Each number is 128 + 24 x the weight over its row's rms, rounded and kept within 0 to 255. Layers, rows and columns count from 0. Numbers have three digits each. The size before them is the row's rms in percent of the matrix's.

# layer 3 attention output, 160x160, rms 0.184, rows 81-159, columns 80-159
104:117113127130108159143149097150141134098131116141172128127148153105169139110133121147115099112138134116165136079129142180114090133124110155123152143140148173143155167126118141118097096115142087128169092155131131108081076102118150080159131156
085:110093113109153066106117111126136154080170158133117127121134141097108159152145105082106147128133143195118136116111117121143106133135138092109168121107144155102092128150147145146143100136085137113132155134122163164142154149164150115111134120
107:065121063158089114126144190142164158197117120132151138150129098125155150097098094159131104144138134111148101133151102144120125162151125178118137106161088138118144120107151115103135135184113133176128099148131126131119168138159139156066143148
081:138146112146109143129152068162134124112131167142148172107129117117120113105106109139138125164137145148115128087152133159088128151151121120158119154155157153169101123103132114145122133095103119160140156148149143160130157085108146070186105137
088:131168142112087107100102158102122118147145152107151139064120110104110136133119166131123131158118086125104113149137117108144143105098142097160200131120095139126126130117109123154124101161102110132129140115131172106131172124088148153132138128
090:105145105149137125116079133080114121065112140134153132108157140130124140123115141106142129116143155133113132128107110124159117102116142148120162108115137125132101095110115153178078122120132109140128135082120109141091134127065104099173085129
093:122097147128104145140133171131123121167106129130133112142113134123125102162131124112132104129146138111103153128102171115116145114133095140104119098120126159191074128108111108122164135168102165132144111099164169177179103133173126168133184111
103:124114120115140140151137100119138099105092114128124159152146142140168149092111108096098090108152107094170141112141131145127117163152145134077104106128121118109161166135130196133153085136127105093134149172110088141109112084164132174082118146
101:170170113105146133107107097092096108140089143119163143168113140119138117107081109153096086130092125071131143138130146154151141129154117132124137156115102111123120112120126123142131156141118131149150073136099167101139131098129166127152114170
096:089117107131087140159125161159148131117127125138172130093147128113087100116103158101110140133090167157133124130144142140131159086138091114160158158145119147124081135121089101139127128112134106107159171087141160137177097071106132152127144127
097:106123125140102128150081114120134085142087143177109153106165145111108129148102113110120145096132122144120142146101128132135126098113130119106116094137136132097116105102103119156147106136152149073133118101153101127096113083116099122149135083
095:116125117150167131139146153159123121144170053157127102110105125126111125144146154118136156143142119149101133130156154108129111135081094130132159124110108102112119103141116131127127137162143117176169139152110153139095069119101167106144126137
093:127093122100140139145118154102118203122105108132135141107165135129102110128165158122162162147104173139133167140121159152114134088121112164112108089166136135130109112079161153078162143127109122093122101118144130158136152115173112182134107132
096:163106150172126108157132086154125147139154123111163133141125100134164137127109098146128120142137097125152099138107099119110141137153113125108136147126088122158157152088107166114112124179098140193146100141112105146101152148150116162115142123
103:092140144180090114096136139108172126157096156143117118112145144100112099112126161127132127159112164101099127138179164128164143103111115101117121103126100148163143100145123113159101130104134092144102107095137132149101147177141113136166068136
105:148150112151094115103127105129160158138120184108100091117135149117131124162121183107117127111109104138103121165111131112123127097113115079133133121140089106154111146139090110147147130160118175103128148117106120103139124150143057144096134104
091:136128154133143124121126104159121084135154127134108109127114139132136155135126186096130150061147109131109096164140086117177125131102166102094115131113128136123122116118131115147106178129112169116091138126156119100156164175133090113137141148
094:128104122108104122153114078138138157089087153114182099131148102113129155108140095132127196117157150127122145159127145125130122113087129124095142109115118115090141109107097182130123146110156129105118124120138110165118152178127098168140094114
097:111151133113119081146129135121140118095148131099126190121111129132120159122122148112112106136162108170159118134149077139135113144169124149098167150149115122112142110118119183152095133131091139191139101108088137087118155161151099169097133148
097:156105163117146128093139129130098144093132118129154120144152108162152139112130095120116146100155135107143132096125139134145103199123114142147159127141132105138136153120119156160086129103113125150115098160145101119158174188148105146161092157
094:128185124154098095139161114127142160119145138112120131137078122154153110126112155173153125125104092106142102116116099102157147144122130117159132125121166107118120066164122142133115143132149133142131138157105140139191122119149181124141100159
089:149173150137154138111114131138141133070132162097128134106075142125131129136179127135113176120160121153146144145154161145123121111121111140108127133101170101157133116132119137109122185067130112082135146127104128125147111133124109113182153127
105:133132110138125126121125141137158127140064173163130119099135134098100108137139132114147165157093159145085162144139159134140132109106117133138115144144120099111140108117092142147140159083148099089101172136114136084110087138083147118153112099
103:166097155149117148110152095104153156122114129150123108116153169100125113151118139094128099135123146111085129097096135122108143136114132117151171132135081129129147161139131112120133104128170117120111128111133120105122146180090079106132095149
101:128117124165171157110134103158104135177102121133116118115130148124138128135121184082116126093110125101113136128146156114147141098130149125157123130156115133143149147127097134201154122113155127082120169119105100125086112100112096161129114124
102:097148113119101136104149206128184131159112137102150176084142151128140096105072152140153131108109125105168095109124084117145176088171147116144135150093147107127161125169104133120162127106159113153120101148096154136089122086135147126165140117
099:111125091080123098118128077095140156083156141084092136166070131139135166133128094139119143089154097117178080135117081131141091154139136152098125138104121128160112095101076128132156107168123174113101091135133120124138130111147089140165152094
125:105098093115144121144096104128132164095084146171153146135141130149155131108111113142100107117111129111154146127113128145111110111143147135110131126154146157112103111127131105127117083082090107142116118112129170105106135097107132083160148104
099:111134091112123132123144149132097110092131151117130162107149153110110149109128134100121167121133158158143146171132099155132121086137130120109111085145125129067109093138191165134117125090140102118145131154071219160172166109140162141151137116
094:110094082146134094183157106180146139145141086139126158138133117161140165110112104131107114107143106125176126152096106131165105144143139111095132133102140144113133121131113106110140113138123133157134098127121139091134142126110059137148150160
101:098141106085152160129097095120138086117098138166113134113094149134123116141147078169121137129138144130151114142100158141099142145106082132109175132124140138139128129115104150077151092096105136111138113123118139129158077126146160108196150134
103:131122139106136127110116172116108135121143102126148120109092146109069091129137111137125173152113171145113150097083137141120150115117105123150158102082120135159114108119152136108120168144106121118142121112128161157188141141166141152115132168
104:100180102176052117122148131129143142141158168123126108143142117152129139136153119174143159094137157109134139110109092128128141150127142106134122099123158104117104135126136169178118146138119134136112125110146152148135159182138129114128099153
102:139159131129117136150089107092127098147107135140147143117117116151143103118109110123181100147124151116117123119148131149156134158149137097137126099105129143170107151140117089126158126158097152146131133122174114185108112123143156159102118118
098:183107172103194208120153110164103150093141066143160145129103139114112103153117137137163140137127162158122150090145146170130135126138095149181124086113141124122124085148116115141142149121173133112153138098120100131102126078144142134135118136
102:076098095101135143114110152128138124094130123136132132131127116120106147108122128146126156136121168159127123150143126139145132130119122088115119107144183109080122077114169194096077141090095122120134155124116154137161128088121193086151124121
084:124089143137141154110148062114085191158121115135103095138144111111135123140122138138142137119101121140139109096100136129156119089126119110141123129156093150129117124180118132130124128138154128123103126150124122158127111121150103112167056163
089:148109156155192106161090181182112154103100103140126132105120102145129134131138104114131150154116127151151141131101151131130102133122114168105159138144122136156112159126095148126170122144122162142143112165128154139110071159136141156119162171
096:131123110187131123136132163137107170164140112155143101103147168091125152147148095086117143145149126143103159111122132163109140143111142139131151123142089189111129129107157112132186099141113116105150153134138102153142132109125141176111138069
093:143157159130100094104136103109152100193107135109130120107119082157124137117147069191134151111127127153160135112104119126107113126108085140115128152154118089160152106107096153115139143124100130176107155133135087109128128180113137117122116128
102:112116158154097102110124082127152131168140082118134122121134146102126129133085135107114108140149130107149102114144111127118136156149125134142147179097141107117128163119128223159081090168111117111160103120136077141140098079135088131115114123
094:098111123111108142130106110106097124157111133132135156139151166118123097134100137123121126098095139115123150121093190153160128056158110117117119128109138155134131118140147108177134101140174116116118077122150159154095120159126132107147085157
110:124086176101135135097109111118151077159105169090079115144128122132139119135139185156123116120133105098126109152147155106129139108114102107095080149124107124102163151111112079085110127137134128139072144111130105110118106145130086101090118118
134:171187128129163155089155126137089120135096166127126130178118138107122130125099123143100102101112130123119135138102095141157104095159128134120080132154127121130105130088104149167121126133148149153176146107116131158122129142099102131134133097
095:076092137118144141097146135137164103163126143097102088147139119126126126151153128145150098104113117079091138124092147089129169137099136088109135165150099086171161171133124100133147133120173107140112152162125148057110088132097141127128120152
096:129140157140097139142130094131142143147135139142136110157156115138116147133088108120126125142123115097120111146126072094117150146144180104152080122076105130137136127114176103129142151179128118148136114104159140174122127124151129120102137125
101:116091147122145165180109076142061095114126114163147112138134094125138125098131127144144136116134165123113129150149149127142112095116121173127119091098158144163134143146107107115146133141163136143082129136132081139115111165109102104117137107
098:097135110158120142178161139138108105122140114115118112135134155099119140132153117124104143128144098145109124137128115115137118165098129112117133144131132122099150117114137176140152108117178076088122125131098163123104121135095132105180118111
105:100136105119102134152098131120129170123134168156153133126152132116139134111127102131130124171153123093143133115170133160074119171134137151142136161134126158091116108121143181123141093143143112104183078134096126160088125137159157129142113157
110:143131117094154107065141134119177115120130114111137126114169175123111123117116158121115111131100136096131110124090081160117134114162162141170107095124200154122100149158149152086106107126134138116144108099142138141174110124148099144087186132
096:138129146194120128151107132156084125119085095178127131097177119113131159104147157096141117153110095140110158149132104106133146129103171095124146112129134114156136156141162120100126162112161106146148154146162149093115115157105180125101115131
094:182124158120178119159146149149175104142101100158115156129146135143133108099120113163158127155093146123157148122108116137117145115166128136157096129063132126123108116130122128096153138160082147145159140128182132174115178145141126115161135134
107:090131130146091098122142120120149164149166110097136105092126133090086107143130164121141145183130118133075148107164159093119146145089132113162179121149100107098126129114162112088100146131154126105162101121137126130138146112153092172129107163
100:129076142129148092109122089096154144102102141129079153153110118132137106148131115133117128086134125123137138130088140116136119097138144095117078134123125155118154112128129043083123116096201126150100105099135156117108146130102096078164131099
089:133168120148145131103104129133151152107063168102148177136115111098129144098110125098146143116170144143112139076134122160123108159120133169119181123114101106122110112127117153146172172139110115111133075143159124152145101092111175126130112069
090:141155145075154136131154138149070109125218092082093097123143131174133113111153148142135142121153126147151121159109108114151105129109127118124109158115128119110123125150115143150062136090139112143114095145119164143140135171143163132145102206
090:106111143145110190128172102102131150120115137110096141110134156120151115137142164095149116086136080085136122094152157129146144167122183083123164182141080166128139147154123117147151114142129084077114126158091104134101086094134149107159117089
087:141180137148137130154111146141120105121135103157134099173140116143184147102122153118127067113112131074125153131128160116161148114131151121122081156170133142092153134139141074115127097112150107121091121126125132066095129107109092118094141130
117:139143151125087126116151078124129123103150150082159120150148137117155176099137077138104120150128111116155123110128087158115112169170153151129133159119159159115090135091180164085088077116143107138118093123102181107161152143094130109132169146
105:111194105105089136157149143126144110111192158092104115091120121131106084135142125134155145149154126128134090142157144100119157130132113110165153163175100108103140156093162157179138098140120072128177147159113095144106097087140195117140093107
099:128133139107158152125118141134079080148115116097101134172137080145152143108153127145117137109133109106153126144109135136104121135133118106087117119149098174167126089148154067132130138133093092134067096158160175129108146086136161164144071171
107:133155137146116132149116120129140119086127172100146108119166136098082129148133120084110158175084167147086163152089118164159119139105143113182130084123153123126133116160151177123109125124142170096168127144121161139114118116142109135162172132
102:099099140133116115133106097126112108176118103153136115153097135120131114142132098143118161130120155133125149119140164151170138129139108144118129130150144134160113137145135107110160120133144140061167129105134112155131065065165114142141145149
089:118129149207123102178110120127129099099094102163139152137142103136165147093126124151084118129123137092149114156118130131134111120141134105119142124131179102118126156154127141152110101070096132130141166171118128112131128150114128169135164113
100:123085145148104102146129066107178130100075187136118149156070125087123151161138082111060112150123115120133153151141161129123099148125114124102173111162129111130109132079138154127121125144123132120151140132101126123115134144139131122134100153
100:132143144113144123091100123106132105142125134154146143094142144107118102151114139132151123126125172124141137061084160148099140103124122145140140121148121136162094163144123136175163090110126112133118097170132134149110113094184160155155095174
095:112158095112117128123146114140136145130184183160150119109150152095141127144131160095115131137091135129106148164181151170148131102127123147137123116161062136130140111103189090119156126125102136104149115121122108137132155083169141194107131117
106:126117134102136154120176126148122110149154147109143130139126147082134149125104138108105125153087136163119133153145086147106124110160123123165113114097144146113097120117141160152140080167166120114140136126148177162154117120107133172162162088
096:079150064117135090149089129142122159097124167134137146125151164072098129151111144118138115141107142144128157099125117153125122122128148146143121086067140196116116124167145101058101163133114106075132089104146148185146126127145097127138116135
114:120148112112143111111147162143143141071139124100135177119127143126146095150063171103127077103123117108133122110134118140180135107153163146145114174124086140106158109169105080116108125146139098141087093172087107085123124083104093090158123075
102:085094088076114182124124118148144121107112147138133112120132143124105125139153156133133112130131134095121128103135170143115156139110127137141164128157172131183149152204038155147127117148193122113129137125124080099112064145139094136115114134
104:143132201160123154118109115075122162114120131110136122103127142120121060140128181155170106148122159125093130116144184135124159085121088171141118123143117144142123150093111137116132141139110115116120099141123100131117109149136147136123087113
109:127121119123120115154132135164116141123128104110150121133124172091099093105139132139136163139100169134085155115148176170104170095100107131149105127135176161155113118099117169121084155104155127100162161096147080153150104100138092128144130155
098:104104141119116115138066153109093112144118117150143121132161106153079093153130132114172138129153171151115127118118170113120163128124116137102128168122119122119126126123108063119176151115084145123113147101167096151132129118135120121100093064
109:130124110071148153118141113134139123117125100088139127099136132087107143100132151109116137136125131163127128135152112146138111104110141147140122065099145144140082115114090128141109150143139131145144100077199139182170134123122165166146128149
100:165184160139140119094103166086146112170155122143156172141099150103117102113085125136139120123068148136125120113134130144132133087142123145152103116115133139142129102142137125110118119147115137155156098138147161146127116103113143114121135122
094:123100165134107119130117149116108085111152120098159065122150108129138105151119161142148125179085167120097118108147136103141154131109129106191148157183148091121138143094074128133125117141208144115149152117091107157116102103105113138137151097
093:115080096127138142153121144178194128114089112128117126125148131129116120142158138092141129099104112120116179165153111144135133111141174133130080127079140162092133111099130080111151145130125151101104122106136145148074154131136135083075152100
110:119133109086141118133147147153131186103166123098129132126134178102150139143106139099127123113133129129121116132125113149172124109166161132124104122134087165090120100125165139143113065140106094092161089106136139145144183087146090123180128139